Weights of a small transformer language model.
Size: 14 layers, width 320, MLP 832 SwiGLU, vocabulary 4096, 18.1M parameters.
Training: a variant of Muon for these matrices, 11326 steps.
Each number is 200 + 40 x the weight over the matrix's rms, rounded and kept within 0 to 999. Layers, rows and columns count from 0.

# layer 8 MLP gate, 832x320, rms 0.0859, rows 195-252, columns 160-199
230,238,213,173,197,250,154,155,168,279,162,214,207,207,215,176,254,197,134,214,201,141,316,182,238,154,204,163,170,164,285,215,239,270,206,180,210,147,179,246
168,129,277,157,175,216,252,181,194,205,196,177,229,244,260,219,202,214,225,187,217,222,283,227,192,287,174,206,199,204,205,176,193,149,232,218,177,216,248,180
154,226,180,186,228,109,223,180,249,205,189,161,239,169,216,188,167,243,173,201,192,215,217,212,185,269,271,233,153,223,166,161,170,233,176,219,134,212,217,183
176,203,203,190,158,252,259,162,189,114,217,190,213,213,229,212,159,162,307,242,210,201,192,220,165,164,245,188,188,241,244,191,237,153,227,146,244,184,146,219
178,193,224,189,192,172,167,197,205,170,204,270,194,225,243,158,151,248,195,199,192,168,164,174,282,203,176,172,209,261,232,192,216,227,231,142,215,213,179,301
243,233,114,243,193,138,235,220,188,271,157,153,222,179,183,147,187,178,119,231,112,201,188,248,213,222,187,164,271,173,246,212,189,274,266,193,200,172,174,237
185,220,109,215,194,239,144,184,162,227,189,192,152,131,264,218,174,226,144,208,220,224,285,128,170,164,190,214,194,218,196,221,221,184,185,212,190,179,201,207
228,279,224,193,230,232,222,220,171,195,198,210,258,240,264,166,138,183,159,192,181,207,166,193,165,252,155,190,160,128,170,217,147,273,244,164,212,142,163,229
244,263,197,199,211,161,180,233,167,251,181,222,241,189,201,197,160,164,301,128,173,222,220,173,156,244,249,158,194,203,186,225,198,167,243,175,219,223,182,161
228,246,163,192,136,181,165,210,198,221,177,216,281,219,231,70,204,192,140,191,165,224,183,165,215,208,210,168,102,153,227,283,183,203,179,205,267,170,239,281
199,274,170,188,169,156,233,214,121,201,178,160,252,150,223,225,177,196,186,190,138,187,118,227,232,206,165,145,248,228,211,216,163,247,244,179,190,220,202,155
278,170,216,179,209,143,178,203,191,174,199,194,142,197,174,138,191,276,146,243,218,127,138,166,267,220,147,217,203,137,194,209,171,268,213,206,211,131,153,139
224,267,217,257,197,251,236,108,201,154,258,229,148,239,221,256,167,206,200,117,240,132,267,233,200,239,275,234,170,102,289,264,133,242,212,206,220,152,150,261
223,207,279,128,213,293,226,249,240,167,181,253,230,239,236,161,200,212,267,155,186,217,264,243,262,173,207,193,214,126,159,93,229,316,156,174,176,164,174,197
184,266,194,237,208,135,222,102,236,132,254,195,197,167,152,234,171,170,183,144,182,218,107,209,151,165,261,188,207,207,191,246,234,197,275,148,237,215,209,203
185,220,193,200,165,215,187,188,222,220,202,208,211,274,201,230,232,231,151,202,223,188,311,238,144,175,241,198,174,185,158,179,191,198,231,245,221,185,257,194
191,217,220,242,180,245,165,183,167,221,174,173,208,206,240,207,156,195,217,198,123,270,214,151,229,240,248,159,188,249,190,251,178,171,228,173,180,263,150,154
221,255,156,175,144,209,192,205,208,125,231,184,182,186,149,203,247,218,175,212,146,249,202,202,167,222,156,180,216,253,219,190,270,293,148,92,188,191,201,250
193,264,224,228,122,206,151,219,119,143,208,149,289,196,258,182,199,152,145,167,188,155,186,267,202,224,139,222,166,238,158,236,164,197,263,197,206,152,137,243
153,194,147,173,188,163,77,164,218,164,253,202,169,255,185,185,257,216,179,249,207,141,271,172,161,196,223,224,173,246,174,237,166,215,208,242,214,197,152,226
192,170,176,221,265,231,229,208,220,236,159,164,180,262,198,143,183,136,167,185,219,167,227,148,198,292,194,220,194,190,185,182,202,201,210,247,123,199,216,134
193,192,229,287,203,223,167,210,188,229,225,186,205,134,171,203,189,184,174,173,182,176,232,249,228,171,259,182,166,81,258,249,189,253,191,201,179,220,247,169
194,217,184,203,218,137,182,145,196,228,214,192,250,231,175,259,244,242,155,269,178,158,215,249,251,130,190,162,179,156,228,245,264,179,155,112,184,119,197,222
211,231,193,225,139,208,118,190,278,188,168,210,216,185,136,206,158,166,202,187,182,243,178,241,180,225,206,158,234,249,145,195,181,282,194,177,132,162,145,188
265,159,112,211,208,240,291,194,210,146,116,164,205,195,170,131,199,220,191,214,200,101,193,241,169,205,183,217,175,179,218,270,231,136,247,184,203,135,172,217
296,249,174,202,246,139,214,215,193,163,195,199,243,236,227,197,213,220,214,230,147,195,183,256,101,234,244,216,265,235,202,251,243,132,185,187,282,238,124,212
185,303,187,170,237,146,119,163,280,255,199,178,160,235,201,184,241,237,123,116,197,155,234,266,237,242,236,190,175,207,194,160,138,225,266,224,195,245,180,185
252,114,221,153,178,189,165,193,183,207,213,195,169,210,222,213,266,143,190,153,252,110,166,160,185,172,234,196,156,263,276,193,162,183,196,233,156,264,233,178
199,286,221,170,201,234,166,193,163,191,239,125,208,251,360,197,158,145,231,234,155,207,177,168,180,163,201,236,187,227,201,220,240,207,198,232,195,182,216,124
147,194,214,128,254,154,146,168,171,199,223,188,197,192,190,209,148,202,191,230,196,206,146,148,251,183,110,149,244,177,205,176,159,193,176,216,244,185,205,178
197,164,232,213,197,220,212,273,210,194,182,185,276,238,163,156,176,241,229,140,163,202,186,214,196,110,201,142,228,210,178,188,184,149,226,251,201,123,183,174
172,221,217,193,259,154,289,246,245,171,100,203,229,217,239,199,226,205,202,224,249,260,167,182,113,190,225,218,207,162,199,123,201,150,214,265,244,174,188,165
256,180,187,261,231,200,134,110,214,209,152,220,206,163,182,129,218,175,223,195,131,208,187,255,208,191,188,200,193,234,229,229,173,201,147,255,135,160,235,108
170,210,218,198,232,155,248,192,243,194,193,181,234,220,194,134,259,215,215,177,194,173,173,112,191,241,180,230,138,153,130,256,166,148,187,254,175,227,150,211
141,233,192,187,204,180,207,89,233,192,167,179,176,173,181,124,148,191,190,191,184,184,202,158,164,276,192,180,221,225,258,249,189,187,220,273,229,189,181,262
264,192,159,220,182,308,167,231,186,203,273,225,110,165,215,172,168,274,278,172,168,246,193,231,157,188,159,266,201,185,224,191,285,178,144,122,164,193,153,175
236,164,242,251,102,200,143,209,109,168,264,220,219,198,188,157,212,206,226,283,162,161,157,149,204,229,247,146,222,204,259,255,192,196,268,259,290,175,228,205
192,204,191,210,147,272,181,162,241,195,205,208,147,174,162,150,287,177,201,205,186,217,160,182,174,205,177,215,265,269,184,215,199,179,245,151,205,210,199,173
293,212,169,192,203,276,169,186,151,194,164,176,151,187,227,129,219,207,187,177,111,206,224,173,191,221,251,163,247,288,166,191,214,193,195,249,189,166,150,195
188,268,148,192,156,249,182,179,153,214,214,234,204,195,130,249,198,165,218,239,230,216,204,216,176,168,253,199,167,270,162,245,148,229,246,216,184,217,166,190
227,199,195,151,160,236,154,231,261,151,236,166,190,218,163,152,166,235,197,179,111,218,216,222,326,222,180,217,254,215,118,183,275,174,226,198,241,212,207,229
181,234,228,218,233,212,108,244,231,153,196,195,209,239,237,181,219,172,187,177,242,226,218,197,128,232,142,232,222,175,179,160,142,207,195,225,218,279,199,190
196,193,192,202,301,203,225,226,192,110,185,171,190,192,203,278,258,168,227,153,262,144,235,168,177,266,153,187,143,250,262,157,155,249,184,181,120,145,134,258
166,241,208,187,230,242,251,200,197,222,150,169,198,223,188,245,200,209,100,228,160,170,165,177,161,217,213,175,166,153,212,201,205,264,127,200,200,166,200,210
211,236,211,160,171,189,251,232,231,257,220,161,268,188,239,259,157,182,149,222,193,206,251,221,228,190,197,214,196,255,241,218,156,197,211,102,238,217,159,201
210,287,180,163,169,222,263,177,225,201,170,202,252,185,190,277,222,202,224,182,246,219,181,208,237,180,305,202,282,135,165,167,215,224,128,207,251,181,146,171
179,223,235,196,188,200,165,189,259,195,235,251,201,203,204,220,167,157,176,271,229,158,264,155,212,155,206,176,195,208,220,221,271,176,223,215,251,183,176,147
240,188,218,147,165,176,150,145,242,228,127,195,258,234,184,245,207,230,224,139,233,187,231,228,271,164,193,169,245,177,279,156,233,180,173,189,127,203,152,163
168,142,226,217,220,180,150,194,161,246,218,189,157,174,136,208,217,183,174,218,190,178,272,186,176,211,230,250,196,206,179,223,241,131,215,190,236,243,221,174
176,261,189,190,179,263,111,176,175,185,206,293,270,222,171,212,148,245,222,138,283,240,223,213,131,169,188,207,194,221,205,189,239,201,288,171,259,200,198,249
177,237,191,255,109,228,204,129,217,224,272,153,228,201,212,124,166,190,245,230,171,215,175,166,127,204,225,200,215,228,166,179,212,251,205,146,186,120,168,215
170,242,211,230,133,233,219,203,219,237,215,163,191,186,168,201,207,154,191,274,199,218,269,234,233,217,261,197,187,200,248,230,286,152,193,172,227,255,214,241
160,232,235,205,181,170,232,209,239,193,202,152,246,238,139,311,213,179,158,186,168,178,118,215,236,165,156,266,194,187,242,110,179,284,208,110,198,117,146,168
253,113,219,231,188,181,152,227,158,245,146,174,207,242,245,187,209,144,228,162,142,186,219,215,170,206,190,148,264,222,209,223,222,256,282,171,164,231,208,211
250,253,230,192,100,243,214,213,222,278,249,181,219,150,271,213,182,197,162,213,243,192,240,188,226,144,239,190,148,135,226,215,265,142,155,204,187,182,178,197
316,200,173,156,221,172,236,158,164,249,184,192,213,197,176,239,220,185,167,186,233,28,228,175,183,146,144,156,190,173,238,204,268,180,157,183,219,199,185,243
155,241,144,247,218,232,182,216,177,283,268,162,179,199,150,245,160,225,122,135,173,159,235,211,159,194,207,252,231,143,195,195,158,194,158,200,171,183,227,181
175,184,151,152,234,253,195,197,243,139,150,178,237,274,146,191,171,192,175,192,222,210,191,131,262,219,209,231,228,221,252,249,143,212,200,208,237,256,196,251
# layer 8 MLP up, 832x320, rms 0.0886, rows 195-252, columns 160-199
145,201,191,142,248,158,95,215,130,257,207,192,202,196,125,239,260,182,162,271,198,235,242,194,208,148,213,223,117,208,255,253,270,276,194,162,166,245,202,196
248,211,222,147,239,227,177,227,198,203,201,231,175,202,100,274,170,139,181,252,246,195,149,196,217,190,109,178,256,159,191,140,232,199,153,209,86,133,136,211
175,176,253,131,206,248,180,186,217,172,204,214,199,138,156,234,146,286,205,208,95,204,234,200,167,198,180,120,212,269,117,259,188,219,154,294,209,191,289,193
198,202,248,161,227,256,210,238,178,197,157,223,212,188,200,128,236,212,255,194,175,202,207,134,157,295,192,181,133,213,172,240,214,204,197,257,168,147,217,246
251,172,225,179,151,215,225,225,216,169,190,169,249,258,125,196,184,198,254,253,208,175,210,261,301,199,186,182,213,223,218,159,201,216,119,196,226,181,207,229
227,240,182,226,244,108,243,199,180,146,184,172,171,217,294,198,211,203,166,215,170,128,257,218,114,177,188,209,246,226,153,239,264,241,245,235,182,184,79,188
220,201,228,208,138,206,105,183,240,216,210,280,294,218,170,207,142,232,169,255,229,221,180,224,229,234,200,202,256,112,229,182,254,233,233,209,186,232,225,249
238,185,286,268,200,226,247,140,183,238,133,261,165,205,148,183,152,229,227,139,211,166,158,240,220,169,180,166,182,205,174,223,182,182,214,265,193,176,240,237
172,226,192,248,154,135,147,256,169,228,210,163,199,207,175,210,203,141,224,249,170,209,104,232,169,201,260,204,184,230,203,175,175,242,176,163,133,200,197,174
239,207,195,216,232,176,179,173,247,189,198,135,192,195,204,204,185,243,182,201,279,208,179,206,178,177,189,194,257,219,169,167,195,249,239,232,147,303,156,294
223,172,192,212,199,193,252,222,161,169,141,181,189,200,211,193,209,210,110,248,222,241,200,167,211,264,186,198,255,190,208,215,172,285,284,144,177,220,148,240
160,196,171,192,103,223,260,165,164,127,202,231,184,213,172,191,173,251,173,228,218,295,261,181,153,221,155,199,235,118,194,178,204,219,165,257,238,197,225,218
226,170,232,261,203,258,241,239,206,254,232,223,179,221,128,199,209,177,229,272,214,215,202,237,175,201,214,173,294,230,202,157,146,250,211,186,182,202,157,223
187,193,249,214,179,172,209,190,151,111,238,223,169,221,227,221,168,171,219,143,152,240,139,157,177,170,177,266,127,246,262,209,190,127,229,161,169,186,244,276
133,178,258,157,236,218,243,117,163,235,211,234,201,195,227,258,175,203,177,247,167,121,171,144,247,260,215,209,196,192,182,170,187,210,189,163,163,183,161,171
134,220,188,245,251,283,233,289,295,252,193,188,204,220,227,266,229,230,113,186,183,183,241,215,218,210,171,191,137,232,186,212,164,172,122,276,161,175,201,224
282,225,215,182,220,174,258,196,178,135,202,228,209,176,262,222,185,211,244,205,259,191,211,235,186,185,188,319,228,236,232,151,206,217,220,230,176,154,184,156
279,216,261,208,220,171,222,210,189,230,195,173,158,222,170,225,198,157,206,215,189,234,238,178,184,148,226,186,160,226,213,187,193,137,175,211,226,188,226,240
177,197,174,147,133,187,273,182,275,149,161,264,244,145,216,210,189,216,135,130,224,162,181,189,202,197,256,181,206,139,254,173,243,169,211,257,184,223,216,175
175,250,249,86,177,145,104,134,198,133,200,205,275,239,192,248,267,199,251,192,232,188,237,110,235,205,236,226,160,192,192,245,191,169,176,206,222,166,214,261
216,234,275,139,176,195,236,279,259,259,185,176,229,188,208,193,231,252,230,146,230,286,249,224,156,158,257,187,143,233,217,188,217,143,197,186,236,311,180,205
193,237,146,252,179,173,227,154,213,209,235,193,194,189,229,241,220,244,215,189,257,214,93,235,193,240,182,216,192,234,148,204,178,228,233,198,181,271,197,169
161,212,211,187,206,244,227,250,151,190,188,145,177,144,177,145,175,202,152,159,184,193,174,228,171,230,227,194,262,278,169,154,191,209,302,190,172,156,120,136
260,230,178,290,184,179,169,173,227,251,175,194,241,175,206,214,184,210,182,143,223,161,196,156,280,190,181,222,183,167,247,228,243,247,171,172,188,196,183,147
145,200,278,124,174,184,207,149,176,187,245,222,188,201,193,171,170,217,151,220,201,229,207,75,173,196,230,180,281,304,172,228,209,234,155,245,164,212,180,256
185,235,206,148,139,177,130,123,187,169,219,235,188,165,253,178,256,205,219,185,244,231,140,188,182,137,214,140,249,189,138,193,248,219,168,268,193,207,261,179
151,152,227,232,122,178,219,156,186,198,152,226,106,100,249,139,192,127,148,228,225,269,224,235,174,124,185,189,211,168,184,200,254,184,209,249,175,121,158,145
202,185,213,197,222,165,184,175,194,225,177,185,199,218,183,190,203,204,195,214,182,232,125,189,198,189,220,125,189,137,196,150,175,263,203,184,181,202,160,264
301,251,183,179,216,185,162,230,194,159,215,271,196,111,230,136,228,217,239,227,155,140,155,221,261,224,151,216,209,257,172,250,150,244,236,166,192,235,100,179
127,170,275,175,220,191,227,233,158,208,201,177,225,164,207,143,169,238,238,232,244,185,176,168,181,263,101,252,236,179,242,98,126,194,268,189,169,179,182,204
206,194,234,233,224,209,269,200,230,131,194,189,193,258,219,196,194,220,267,178,185,201,190,246,203,287,155,194,146,203,204,272,195,167,214,219,155,147,229,284
206,206,253,220,217,241,216,196,170,239,205,166,173,135,229,199,170,208,161,135,247,211,195,146,177,145,171,172,200,172,148,247,200,137,144,244,228,153,178,179
185,206,219,276,154,152,322,193,222,137,181,226,158,188,249,308,168,194,201,161,201,124,269,176,203,198,217,192,193,168,108,166,183,199,226,119,137,152,180,118
231,222,230,150,221,194,182,185,211,199,192,263,209,212,192,186,147,218,218,231,155,230,195,192,199,165,219,214,192,132,226,267,225,188,160,240,267,205,196,220
211,225,152,233,221,276,205,164,242,247,174,203,231,251,161,159,174,228,217,202,294,190,271,228,248,167,243,104,212,204,245,166,184,142,234,177,196,238,292,141
199,151,176,248,143,324,186,171,176,171,158,232,151,252,273,204,170,149,172,197,196,215,234,206,159,228,200,208,250,223,263,193,143,160,212,202,209,165,172,248
191,208,231,308,152,304,194,167,186,216,143,152,215,157,181,145,242,168,183,188,212,113,224,219,130,232,282,125,134,134,188,240,212,191,175,208,248,199,222,187
216,130,149,180,211,240,167,203,185,185,204,159,147,233,174,160,272,240,155,235,239,137,260,131,252,153,179,318,210,190,219,166,193,228,240,232,193,156,198,243
307,189,258,232,153,154,190,241,202,204,204,249,169,171,198,96,211,173,203,231,175,157,231,112,202,208,190,184,171,133,208,176,241,147,220,186,249,230,268,133
197,224,175,191,199,241,173,182,195,275,114,246,249,204,178,169,163,146,236,216,192,134,174,198,183,198,192,219,252,176,169,169,178,216,107,219,198,156,156,190
232,237,220,199,204,225,224,238,172,227,211,209,212,196,140,195,197,214,195,224,156,203,273,212,220,249,227,153,214,187,242,255,160,248,276,211,154,221,171,254
215,167,179,189,184,227,223,213,248,252,190,150,141,284,186,222,231,203,188,248,262,217,220,216,186,201,231,147,241,190,194,217,169,254,218,169,213,211,202,212
153,183,194,246,289,272,168,209,243,184,248,166,249,143,224,178,159,214,218,168,150,200,187,254,153,222,187,163,135,212,123,159,176,176,219,155,145,236,186,226
184,170,169,184,184,160,261,198,248,185,223,155,248,260,210,200,259,158,176,119,208,152,181,150,275,214,205,170,283,197,203,197,183,157,199,200,276,205,204,148
239,187,275,120,235,212,246,192,198,205,246,224,206,219,216,192,245,243,202,141,186,243,217,137,180,198,156,259,262,250,183,233,240,184,224,169,183,200,244,205
236,214,231,211,295,238,253,215,226,234,164,243,237,173,161,225,203,263,209,223,272,114,175,208,217,215,186,201,224,160,183,170,187,201,187,197,201,149,245,207
170,235,159,158,189,228,258,209,100,151,273,217,227,262,258,154,154,243,190,145,243,222,220,190,234,143,168,238,190,240,240,209,192,132,182,116,91,195,178,224
234,227,170,175,119,204,236,128,197,189,115,194,251,137,215,268,190,167,179,249,198,212,136,179,206,180,137,241,252,245,230,155,246,218,107,187,165,212,173,181
219,154,208,180,129,210,247,243,196,182,155,217,141,249,206,148,123,177,230,271,226,170,205,158,204,191,188,250,178,192,206,255,135,147,267,249,225,206,193,231
202,189,242,239,176,175,188,224,205,173,260,206,241,137,201,247,209,131,196,263,134,218,224,230,213,220,155,180,255,130,291,236,212,195,174,179,230,241,143,168
228,241,186,259,195,235,210,237,241,137,237,171,240,258,174,225,106,188,200,170,173,211,265,172,183,159,200,152,191,152,189,181,193,238,209,213,171,145,258,235
192,210,228,157,223,127,186,119,187,265,199,161,175,139,193,149,174,254,213,202,256,141,177,197,197,180,187,128,214,140,168,164,225,235,239,221,199,177,176,224
243,192,261,170,179,232,243,99,161,231,120,196,220,190,231,191,195,279,151,220,202,238,196,142,142,162,204,265,153,224,190,170,160,217,238,187,184,223,171,126
129,185,221,267,243,193,284,176,224,208,315,203,164,226,211,138,166,221,233,267,225,175,217,185,146,221,195,174,186,204,151,241,205,186,150,241,190,246,203,279
219,222,176,211,180,172,197,140,201,191,170,169,230,167,174,288,226,194,204,294,219,218,223,221,163,227,331,235,200,208,147,162,154,172,161,234,183,213,258,262
136,149,220,212,182,179,267,200,179,228,209,176,149,167,240,249,174,175,220,219,194,246,238,249,206,225,202,168,242,216,234,181,201,154,143,303,207,180,139,230
246,153,165,252,196,157,233,231,209,149,205,238,224,228,133,265,175,244,162,175,191,160,206,194,120,254,125,269,124,221,152,170,155,225,243,203,184,169,244,206
187,226,160,268,238,234,281,203,242,221,186,171,205,164,232,195,157,189,222,215,181,185,205,258,158,159,220,160,192,164,229,171,224,234,172,202,153,160,245,171
# layer 8 MLP down (transposed), 832x320, rms 0.0405, rows 195-251, columns 160-199
211,216,267,237,199,171,259,255,152,179,110,177,169,168,241,228,171,151,202,200,178,197,272,204,203,299,208,203,250,272,203,207,158,271,226,141,157,188,177,190
145,242,154,244,213,138,266,191,184,135,312,164,262,214,152,155,215,149,220,226,219,183,233,233,193,199,181,72,132,206,226,201,208,197,154,190,248,165,188,240
100,243,212,266,146,180,208,137,252,254,148,252,173,100,216,184,243,182,210,123,235,115,209,230,223,192,201,186,204,181,160,172,180,250,126,156,156,230,172,212
197,196,207,219,226,161,310,233,214,203,184,196,141,219,164,177,214,198,153,228,204,165,192,188,210,206,158,223,223,242,225,189,251,201,174,227,213,144,235,206
175,223,153,207,136,185,266,177,214,232,180,243,233,203,165,231,212,223,240,138,214,171,181,192,281,207,278,135,214,216,170,221,224,162,208,168,239,242,198,132
211,224,115,230,176,220,209,214,203,126,222,170,247,197,264,225,132,209,211,247,202,192,248,166,206,267,226,139,121,232,184,208,228,173,198,221,213,150,104,267
225,192,144,216,138,243,97,222,238,186,293,215,175,252,217,181,220,166,139,275,195,144,189,213,259,249,108,225,183,221,247,225,138,206,226,182,175,157,210,234
218,177,217,192,242,245,227,182,194,193,276,211,180,234,274,222,160,215,153,260,189,203,242,180,275,246,188,266,135,195,185,153,135,210,220,209,173,223,249,205
211,195,181,174,256,244,175,183,183,263,152,208,186,139,200,120,224,212,195,167,237,177,207,112,172,187,83,250,162,207,227,178,236,230,147,140,125,187,225,100
162,217,212,153,203,151,285,202,147,127,242,253,190,172,152,260,136,204,237,181,208,159,197,193,159,230,229,188,171,177,128,184,165,197,220,204,222,208,132,203
251,188,159,225,197,208,279,201,176,181,185,181,221,239,260,233,159,277,196,203,175,236,119,255,181,251,198,181,151,189,131,219,232,252,231,157,192,286,139,167
189,229,249,116,251,140,192,178,132,252,193,196,236,171,233,244,207,200,172,235,232,332,204,238,243,213,297,187,274,223,203,162,221,169,226,202,180,251,140,228
212,264,197,176,191,224,190,218,220,192,186,179,208,171,205,147,265,178,125,118,263,144,203,234,145,145,207,227,194,235,194,188,150,260,169,217,235,220,201,208
210,183,204,151,248,220,192,185,165,221,151,195,215,222,289,175,268,256,254,157,172,210,182,234,206,164,214,169,239,178,259,132,187,131,206,163,187,222,186,232
280,286,166,182,162,198,136,157,174,195,227,220,243,213,209,271,140,165,187,201,245,178,124,262,222,181,207,201,175,209,119,181,156,227,237,225,262,209,184,251
189,190,224,205,223,216,244,242,164,273,196,224,189,109,205,249,198,160,141,154,244,111,112,208,201,186,241,143,206,176,131,201,158,230,246,197,263,174,257,148
243,199,150,124,147,193,337,202,257,160,234,187,217,244,232,147,244,212,218,206,215,142,207,154,133,159,141,155,176,221,247,203,141,228,156,262,175,220,94,156
202,229,167,160,125,259,170,210,183,168,210,221,195,199,202,203,244,209,187,181,194,269,182,176,190,157,193,217,123,223,205,163,271,214,176,158,177,132,167,208
251,210,238,208,228,234,190,183,216,132,210,188,192,206,162,142,186,283,183,206,131,88,118,169,238,203,212,245,151,178,250,195,160,131,235,199,139,207,251,191
220,184,268,127,177,202,250,219,175,208,136,158,181,208,210,146,168,213,253,162,264,148,173,197,191,251,142,247,156,198,224,112,222,158,180,97,157,214,159,230
199,240,159,194,177,209,174,186,266,144,131,252,192,207,141,212,220,157,192,242,155,223,170,202,169,257,211,150,198,119,276,174,277,223,162,177,255,191,191,190
162,189,205,165,224,264,199,139,176,263,260,212,144,160,166,254,213,227,150,155,175,185,132,171,215,190,231,149,176,182,166,246,241,161,242,192,188,310,165,138
227,228,278,251,181,174,185,170,269,225,205,254,198,232,164,174,151,161,142,177,195,156,291,200,197,249,127,232,167,178,216,236,255,210,210,205,140,81,161,177
85,123,130,213,202,216,151,191,211,187,162,241,149,178,190,231,207,263,244,128,271,208,187,147,198,206,224,159,207,226,205,182,218,179,222,222,241,197,174,177
185,177,228,169,246,206,151,144,177,248,196,169,218,173,189,172,156,193,173,190,268,196,162,175,173,205,221,102,302,208,195,197,199,228,154,217,186,192,180,247
95,183,319,166,152,229,178,210,206,202,177,191,207,144,161,166,198,153,188,128,222,162,196,163,225,189,168,211,259,297,162,188,227,246,85,200,153,296,201,180
193,217,212,233,164,188,62,211,227,96,168,182,207,191,197,141,209,241,211,239,225,234,166,176,102,186,157,199,311,220,210,241,233,234,197,229,239,217,208,175
201,173,277,177,158,242,215,204,190,126,243,238,240,185,210,162,190,208,221,254,192,156,244,201,182,236,158,152,266,245,148,217,181,224,177,177,199,264,217,215
264,186,125,142,182,236,262,188,225,225,216,184,307,180,122,257,173,182,207,189,116,295,162,123,213,197,202,228,142,283,169,212,257,215,129,212,244,169,224,263
152,230,223,231,104,193,241,253,167,175,154,295,235,185,210,173,199,171,265,191,169,165,192,144,177,212,220,222,239,79,210,166,274,205,200,213,99,186,129,284
241,189,215,217,206,218,326,211,189,160,156,215,225,161,175,167,204,162,140,209,216,167,282,210,181,222,217,223,208,217,250,158,222,234,211,237,109,269,234,205
147,202,250,207,167,206,253,223,261,206,204,181,205,203,288,167,230,146,223,160,192,218,215,198,176,121,136,169,260,226,217,187,195,172,197,226,208,155,206,240
226,224,210,164,189,211,357,188,222,111,239,131,196,223,231,225,184,216,199,225,276,187,238,156,248,206,161,218,181,142,177,226,268,232,168,173,182,208,121,165
208,210,280,111,253,166,250,273,251,182,174,199,221,173,239,162,243,217,203,184,196,239,148,148,208,251,182,200,138,181,172,190,197,154,211,216,142,122,208,224
224,225,180,206,239,226,188,174,221,156,192,268,147,250,225,205,180,180,191,183,235,197,223,246,181,218,243,256,168,214,165,134,190,217,207,113,268,169,229,111
206,146,178,224,151,174,143,192,195,207,122,231,163,186,267,189,183,158,198,170,183,160,173,246,193,175,237,191,204,242,214,265,138,205,236,165,181,259,234,225
238,200,202,84,173,174,138,277,156,187,227,209,136,221,137,275,192,278,197,233,154,196,198,223,319,175,198,176,225,305,181,168,202,90,170,213,116,175,237,200
215,189,253,144,139,232,205,179,229,219,187,196,246,270,202,179,140,225,181,170,216,182,166,277,240,129,192,148,302,128,189,155,222,177,121,216,209,174,200,171
194,264,286,178,145,211,251,182,159,155,257,184,160,157,182,254,230,231,211,176,179,256,269,159,248,194,198,217,178,175,259,144,162,259,225,310,239,166,193,277
192,162,236,192,252,212,187,249,223,277,175,212,204,157,257,147,170,223,205,144,239,207,204,183,151,215,220,230,106,139,248,149,280,272,198,191,165,153,168,208
214,153,116,152,188,134,276,251,215,201,239,229,168,264,218,138,315,169,173,142,197,123,209,142,256,244,260,213,163,195,202,193,259,292,197,196,217,260,216,292
123,213,199,189,190,180,229,267,209,145,167,233,244,239,175,105,205,157,176,158,235,182,91,182,194,204,216,269,224,212,135,199,230,202,183,197,173,221,173,186
167,216,213,184,186,134,94,201,190,231,185,259,235,230,259,227,212,233,225,138,191,209,211,230,174,164,193,246,229,212,184,306,224,242,162,245,238,175,215,262
204,250,238,175,165,175,251,252,160,136,207,212,250,210,212,197,254,164,150,218,188,244,251,195,153,235,171,269,218,217,248,190,235,191,90,202,302,174,214,173
224,222,177,214,225,108,158,139,196,158,215,197,228,184,227,221,180,210,245,196,207,199,290,182,221,263,272,161,177,195,223,197,128,254,231,150,216,170,198,229
230,166,252,267,256,193,223,210,230,220,202,239,172,180,202,223,202,266,238,218,216,164,211,194,179,95,206,150,163,206,196,171,214,185,203,188,233,178,212,228
231,194,176,165,207,231,196,160,185,182,175,230,223,172,255,90,98,164,185,324,143,155,192,174,200,168,155,158,231,188,185,245,190,213,208,191,245,154,239,236
193,149,142,239,216,144,136,126,223,177,203,208,208,176,206,229,254,234,195,181,233,136,192,228,248,215,183,138,218,212,145,223,274,150,233,191,197,140,136,168
240,146,191,238,224,161,307,180,187,192,181,167,195,208,170,239,216,213,152,215,193,212,207,169,150,207,220,148,164,170,187,207,242,126,209,221,243,189,194,189
187,255,224,164,139,219,265,151,207,220,195,152,266,186,222,146,184,190,142,184,230,297,172,207,177,159,239,198,203,246,238,254,193,241,190,163,151,208,164,205
211,211,192,238,105,147,191,164,183,266,268,232,181,261,142,247,214,202,254,245,185,158,197,269,212,144,199,176,185,149,238,251,157,191,181,166,197,227,165,194
173,186,346,187,240,244,179,126,177,216,224,216,204,253,191,208,188,115,172,257,261,239,116,243,264,156,268,155,221,221,130,118,198,262,233,246,178,203,148,172
169,222,257,151,188,223,271,163,202,187,94,181,211,205,348,231,231,193,191,183,297,192,177,190,174,226,205,230,83,233,159,258,192,196,202,153,163,104,165,122
238,212,203,167,225,224,255,108,180,183,197,219,167,277,264,209,208,197,197,171,228,211,227,233,226,210,142,204,161,234,205,256,151,140,160,178,154,206,229,291
179,147,175,213,116,174,209,246,186,224,250,263,212,174,245,113,223,198,201,303,222,197,239,162,194,153,150,153,150,289,167,186,211,189,202,175,166,203,223,170
195,237,160,242,245,205,117,180,175,196,216,107,204,205,247,180,177,84,235,239,220,265,304,187,186,262,194,122,153,172,255,147,248,238,185,218,207,198,159,221
200,95,208,125,140,276,310,185,180,232,189,226,241,228,182,210,259,147,227,247,214,189,232,186,196,203,204,276,113,177,245,160,182,235,207,204,175,202,218,247